Weights of a small GPT-style language model, trained from scratch on English Wikipedia.
Size: 13 layers, MLP 832 SwiGLU.
Architecture: no biases in attention or MLP, untied embeddings.
Training: a variant of SOAP for these matrices, 548M tokens, 2091 steps.
Each number is 500 + 25 x the weight over its row's rms, rounded and kept within 0 to 999. Layers, rows and columns count from 0. Numbers have three digits each. The size before them is the row's rms in percent of the matrix's.

# layer 10 MLP up, 832x256, rms 0.187, rows 359-375, columns 0-127
108:556499510476520473518545478515464476532496493511515483507504509489482491511521503539504516526476465529517484518450467498575535524480515492518534474470539491506508501544476493504554513451496487530504484507542473505565503497505486491519506548455531430477493478472512553527478484513523520487516516466487517480481513488465502517502497524511533481496471500486459534498491516567500487523489
095:491499503509463479467524516433484539516507556479483474498520518516466525518497530489467505509534442458501511497523483468501497528494490517478492542506510511477554514499439503508490514473484527476538515488515523510501501523526482527460491537463519510545508464538496472499507482505512499478456521478518492510527491497479504476497521482455520506474503535482466486481527504505558531512496
098:518484466533529463500483517484510527462510513531502457500501546483448520492472532509501509503507519497522483480497506515465528498471505535509523520497468494524488473530539509481501474499526491454484490505485504509518488515477466492517516522468513457496503541510537485466515482486512516485493458513518485505524564473519504494535533512490511523548489506501516455523476519519495481515461
096:536543479505530499504475514521455528535470473512461479497518510467443539538475481471516489502503526517491485510473495564507531515518485490516518539518492465461534548498482478462480514483442452510449529502511468488529522515517489553503533471513500535461502539513515472490507516522488502488499485517468509477494434457490507472513511523517528494514468491517518507457527510454515533515502
107:503536459510483512517544516476497482534523502521487465468541465573482531471520537469484519511522477500511470460515503488514454491477444511474511499513490511499492487485510488485481515496500514515507514495510486544462506513474504557476517474507493487503501462516505528501477524476476525480477534496459489524513481504499475507487486533443470498530527530511504554490533463511490467466509
102:456496511544484521482497488475493462480513528515480480510444457547474517504529508492548495501466543525479521525510499477525479473503509487489468550487483524493490472473483510531495491521508481510485457519501502518446485495486506473458537523506493491494501473545497501562471470517476494480483505519499516532530491534520483503485507493500467483494471493517479533501492517491504502485483
100:500539473496452517524507509488514487472538524485513522445474509462516495492523537518444462535486497500513503448492465487505518475508536535485502518478490505502466489500489529467496492517492507488507482484501523491507538498500514522490497516458543518494514440537489519531481450470551459533494526510462504518479464474524515501502507498494501495564539532481521476475473475473478527515478
102:498474534482508469470470513522478529508483512516485509517475502471450521516509473481482479507492446523485465497526474466507491472444471473502527487477487451472495533467468532461488473457453516521494528554525490524500503480524543510535508481519500528510489455470466476495502450492525477449487512514540466509517510504459486505492444497536531513442513501508451484498465502512525536515504
097:488494529431481517504525475536468541482522468475471510450465503529502506524511486475443523519469519478569510463514521493488535523486526494511464501514491515505507520517463531495495438474524512465499482478519518485499507527471487470517498519541519468520485474511485535523479531490517531502504504488480495501552529511489522455500542467506462507530542544485483537518508495508504501450485
103:486516487476467505526471516492505493473492479499483515509509436505503550470512518511514488518531496511486528465518469490520523536528472532505513486515497537523504491509512495487514516535521441475508536497471498548470491489467514484524493483516479476496513496497546515462511516497540509511486502478546511447502506515494490518479518542525446486507471489499454518488528493494478478482496
097:503483510500557531486522520513535487520512552499479526524540512514440512510497461480490533512514548498517465490515439492473501506535507495440492485524491528499519508477472497464508507497534475506474495499437490502472535464526523467535484470499486515487496507470490521515487471525507501528504524501497470493525431530528577472504501487522506553525531503494474481481464482499550494483497
093:525500508522527530454531525486510487483486463489498491466500512516467506485482488521496480503547567470515481445510495478486509472497467458520480510481537523514501533473513541492511566505548437494481478445483458532533498491528512514493500515457478499503506475490517491490470480508461480505505553520483522487518502521492503525546486464511466482508517501517464486506496531524483551513512
101:478546444501506455481489521491518542482480489512490513471500469505530534491525487500471527515526526459437457567544522484454531492462481483504521492525465484500541475528507451491518493532457449495525519521474514505495502536479485485481522493513505473486499501520487464478566526489546481476537539517501525508506466443509502437509528525504512505478461505518490510503518492488494465459488
096:502479506525512462514462541538512479529506474507469501445541485499488489472497491457490478501523518500474530510511491468506495521530482419478518543505514501480511497459525451502547473524490477509521508488490514494467502474492528477469509456454515486534528523489474466535566454496489508534495477467500493513500487539460494533515482500496510453490490515473511469501546489544480510499496
097:502520514528496510477518490486489489534525547520485501483472500468533509490526507557484524480537478494442513534478508527526486487522489480476448539495498569519486545512512506529513473510465505452545518507446494483517522497471542552470470498537475506477477520476495534505489531528489510512522531476497508479508489499499497514525489493505486500506461459492465509500456461468479489556503
097:516560509477465507527514535507489512515502514535515482506517514511487501521485518473507482495497521479516540527529514513500524507458447501497528493526489517508502494504490502478466520500511523541507508504506451575491511548479483516515504479477501469489534537486527525496494482490502497498484470499479476475501485501497497490487468509505519463446532481516516470495483531541456478486507
099:499486494513475470456482514499498520505514531529483491504537508564514482483473541573529487473475501446511507505509540486521475536459494487507496544512473507525516500472490533511484565498552457522508480490538479517522483464523521501501496509462525469503482505480493511521465503430468460526516509476481461485536480450502492481505515522460484509491507514481517467494495492555506458508551
# layer 10 MLP down (transposed), 832x256, rms 0.178, rows 359-375, columns 0-127
098:505481498534464511515505491496474514525494480487517519459502487534500519466530462515549538485544490559468469527576499508493503494476484483503502549497485504539489481526462520467470510492494465505500486538439460495513497526462516524530476510452458491493469521503532520529505484506484464495505509521480492470478534484495508516512499524529492504464484509460457515534507508556470515539491
103:508490473502510488505521501539518503513471488462528502503508486487501519483521500512459526486492502479467508497444468526507466498461527456517507468496520496523514499471460511490508490466425486510501505511511441466516492523447496491508502566501548527518521492479496523504478479533520517479503516488530518521507465516470473507509441549466459525491521517529543475502498524522487527510513
103:531505424485483502477524504522511514517502482469505460535525539503517465525482451497490485543506448480506491503490467509493488524470489481504488472490489488513483513500524516539497474459475493500548541443511511500500497488496474465488482517488489473455519477485448450497476493496490526479512484533484494489477515476515523486456481506485435494514551482530500465474495516593509485521531
101:520493532495503499512541476513515512528468485530500470549488499489463517481503479542530483522479491468459498495439488432480458474457547506493514525501554501499555508510466502514510519520536503502505477515478486470478524495489465553481500537517556517470502483519493522467487495524532524526499448541507491509519556471499520499521478491516490458513474514481451482489529501509506467496491
103:509513525485524530521511475499512494506499466498536486512513503477456483517487485462503500507527506477504534479470494463501495506492463490488501494518510486501439515522488450531500520525491463539509484487499499477470510448484547504523474538487480551473530483465474503527487450500451543503539479459531466489500507507564539480494482540506505507473495481483483461470467463540541502539515
105:487484457559494509479468529538456481495473486517484502463456496486527486492461449465515465494492517520493509468469505507507523463494476509517520519470533492479516530539490493448543463511514499492456495483527470504512522499491496502527473487498434506508524477510497504502483536483540482493535496485490458462499492484462474466476506511520497520526502507479530534486496474500514443531527
092:508487502522513508480532493511492499498485463459520510495503494500491525464529412499484519477480471459480510471491523485473490494492504515505501508506518480502514508499473496498520493493500511470467498508487526519521460456519494486490471483473477531518500467512535467526525511470474461561465478505431505500530533503473496469520508497531488512464477516507468501501453533490488519469470
104:527549508482459491539530460485472501499526475488515524515480490479497500491465520475502499504541514515527475481518503501511473568509496483529502464507499459514469487494476515508478503484502515476510497477496493484474515459500499520503423559485521508520490525558497492494520490509493483504508479521525553521501514481516481477504541548509503504490486524523509489515489495528486465508500
102:465451488487507510499506528497491557476512476492525488506497538505488509492495509496449516505517514475473540496511496473485514457511522548482550509513470480531518469503526473512502449493553485476510515462524495491504487510459535506540552475509515521514510476531476489513550525490508491501495502506516487508509514512497518512418546483477471521529510536521470492496467502507506478504494
104:514484439495493497538542510503480415555482515471514523505502506487527530505496524504494483503451526508501493461515502501485443492501498509509514539516452517486487546490512511464544503503507480494538481521471487519476462550509527454516506508483494490461542521507494473481505510498501496489437487483469494492511508480485532510476483552499517537521482486520529502456454478497472518514498
098:507509529504536509509538508521507478489517502468475512524537511492469520501531517459501513508522470523484501564481501481487513459529467472506501464493493517481479498503513522510499493533518529449529458510438458520450517518502517459522521481521455478451512517491546503497493485501520506558472553494497503511490515508507515395492529521485502538469516550490478461537496451497468512486522
096:476530486465479498492482484493546517504539496473484519460514478471514490476485441505476485500463478520522466516492518473546538456459507505521527466467491519515514487522485487486545488517463501489474555495520481434470519498515523543446444501520488479530494506530460516489490503498539504510495485470518542509518530469511516475481498492484552500508491508452531530524479468449505511459512
101:501524516525526496482524530481557465484500499521499505555499487489504538514467520532492500536477508525519494500541536474572457481515532534510532490526497471492519500512515503480514510524520481509503501519513518474480507490506549508529512489473532471464507472532510481499515517504509487520468553491478506481487457514513581505510525505546495500513491495512521494514503482502506469466535
098:487551525503456489463486504502481515511486489491502552535453460507496496492515493514475514471519507507520506484530473521484491503533460512471467478509522490504560475467519513519500506506494509482448534527497501501475505487501542493508476487474542528531513455492480495509514483492503479498526496507482456490505506485477460484507541489481501513489567514506480461508499479446480529525529
096:482505487522508507501481516508521488543529470506455528455520484533494530504522550504524481517471494515501486511515501517540532513551531495500508490539505488454549485498500546495483500529517454499496484538492530519514486512484517494517473532478482503531488497500506487505479508479487569486518537518489514510509469503494513491498506488488459490447511529465553529499511512475508534512462
099:498475496497488483481487498542479518498471530518462489503481505477502509490484499494535498488497499466467528486461525478494514482526522544464485465522491511545450515549509503570466509516479498490525524491502502479516496491535488484513490511508555507505485571537489503537516520483455510529550506514491518518541479533501485526527503489497508531508515492471441497529509530561450522492537
103:472503495504501512491491492461525474534472496491521537511568509520520487511483503520552489521466485478510515532526505485501504511504469524552528489496481490448506513500448478514477529538511495540486520515558521488544483489489497468514493461492487467471503513472533503480519566524502524487461511446517472492492518521515487505510506507529526501506477507505494476473525474451526484484506
# layer 10 MLP gate, 832x256, rms 0.178, rows 360-376, columns 0-127
100:499500474504541498503469463489530499524492475503489489456465497462476525504490470513511536455510509473501463513492505455521512477445501513541511539497534519474473502483532512494523511497490498512484528479490462434485520506510497522469474488507510496471502501533510482511517504507503515472478522490541466552509507497515446481476530534493451493482502516511485542511517491462543492492506
100:514426530527486521491507498494521491537481516521464504517527494500492461502520507528523558535497487516457493468479547482505520503512482530497549507454517462451503536474503506477482488512490532513477504531478461529484495509508470479529518475487500470541477507504480530470529490490473483496468491522490496489523499484490481465490486516444482504439460484476474487475486516451488540499501
091:481456524450479521496474539467491522487503504499501489509448527550508478490513496494489470525494511541514465479521503469497488479494491517490483501488520505496485486508512501548538469537502482470494485495495531518499500460485520501474490531470476441563469464478539513532457522493496493482505476487496479531495537472469462502485518547524495544508504483470477495526473505506503527468536
105:455541508459533459498481468489486501454502525499510465488488468471468527507490476521498502470479500535486491491485520479485525487488517497518483536453485481488538479489528546513495460490504519462473471517515500515480489519533524539528494532470466510534511533466499490539497438486501500509494514477485466512521464522483497500489490491523484496453530522474479529528520492549524478497528
099:493499542499504493495476499465498501504489481483518486464505483547489490501500481535535505460543454507475494501537514477519497530508507524487538502515502468470531468530506506486493446498527516475472496492520472497521498501517597515516456490462511512499476482483490521561573529492523517480504482485482537531480512508524499493504476556475491474452485497534465498484497530441509470458469
099:526551528506473468533480526495513529517516461502488507533480507534472437457500526522506501492478527485499487506500490478504477555496511492501534472500480544556537518535499493504523533527484469466508530488487498480491517475541507486549542496494444455526534494525449476495500485522511476503481498487474490528516508483530541493499512461486523446460494512438529487498504486489514478477518
098:459493536501521522490492524443485527511470518503495529528490490487475535504488497528497470499500472559476463514487499510501490484537486518547511525488520494529530504490487559501511476479488514526444521486463505505497553517487511502504461497475498540490518501489462504502523539486462457556456492492517504507486467525475525524507449470506503507497476501512460545563451506524495521488503
103:484493470495485501475473498501526518512519520538518519524450514528461511471496513548504468493448509491496507485496530489465518443513506487523519518478521518494513495461488475477525499502498493558492495480501478500501489493516505482498497452487487486460521483529535497495475505483489534536459513525483486466510485484504532502484481497524479485543511488482510518493526457534481507519502
099:469506511481499475493468432540507536488507494544510492475510466511494517541535505484455499438547520494480479514491509486492473477504494537498525491485483499511494481467520522475498445503502529456550502486503480503554481467446487496521515497520487517520510473496534496502497501520523511502481437523490517523515514505462500491461497556502515511514517478446516508553463429446498498510514
094:504500480479511479445534477554435538511505520478484533496501503539492507486491507527456435502505495478477523485522530437495477527475514517490463481512501510525453495494521496443506504528506497516472545531485524495483533490476525503465495480532482521509498494472487502505523510505506486480512495462484506499510515513480520525503454495493472485483515476559529549478486507504522507524506
099:580461480491488508435533524469465523512452510530483504504514516462490492554496487479543474515508490493471482488529485473481511495532499552528486503472544457526507504499501499479477576495476500459465493493575473545516519535509526515485517499509520523468474503534483519509494505510482482474457532481468496475543516511509498499498467486522496465476502542473477498476469473472482453512491
106:516502514485528491571528528515520486514486528520501484492533490523469462519464502462494487507490537492488464469470489498472531526504492469498507509487448479456501503457510519483471510512521477471538503477498515478517548499532525526473493485523469489491517470495456459481479487488532532500504509441470496493445483513535501475458480480470488510467486500500511505428476497502501488533517
098:529489474519523478430509518534556551498483488507495458503471515492528505531491529538525493511514515521507503501502510501525475497496502540487515455548479528506488481491503474514499501502499480459531464474543566493514502548494502488481469506533475464510504465525553498475518500540517457512517534500488514546512473502543520512518498453473523461479522495495473524529487473485522539479488
102:529492488508482500488466479490506524504518505485481477498467498506446467499501465497551439513501500508522526480514462482535524540482481513498561480501532514514518499479533533486505516571508476460509498478497534478489526499515471494512510465499474504513502518465441531538513477537557481538455490525504474480511522478494507519485488489463506502497506508479503516534482452548469491506516
100:504495547497510543517478515520522541532484499508518500492496531493502513478491480514491476513506540494486464496533500452503510510548468444472534494483440524497506532479496483457510490496518458521497471491446520527463495476476522541500477483469521465512490528446450503489512488478490536497503530520494538492509503469502547533531478482505486534492527493473502511500477495501454502531500
101:489502542564475486512502514480523476517494490515492525475487473499483476483475517517518542503455488501504518480473516490490538544531509540491524491474432518506527496491488512515541502484449551453499528530509498487533472505487464508496512471451521503523510505537509534467523517510469537479475492481519510518507476498488537555472474523510500450532458522536497471492473433510486518496469
099:534523492508515495491517526516470517428485503499483483503517520476502451516530521479452505472523509476513488485510496527467494462497493503491501493508459507479504464483499461503465464437508475523483485449501492547550521537501542507546537498490495483511482506513515480524449518458497496518481443455498499530505474491519517498528516450494517521522528475466446547477519475528474517472476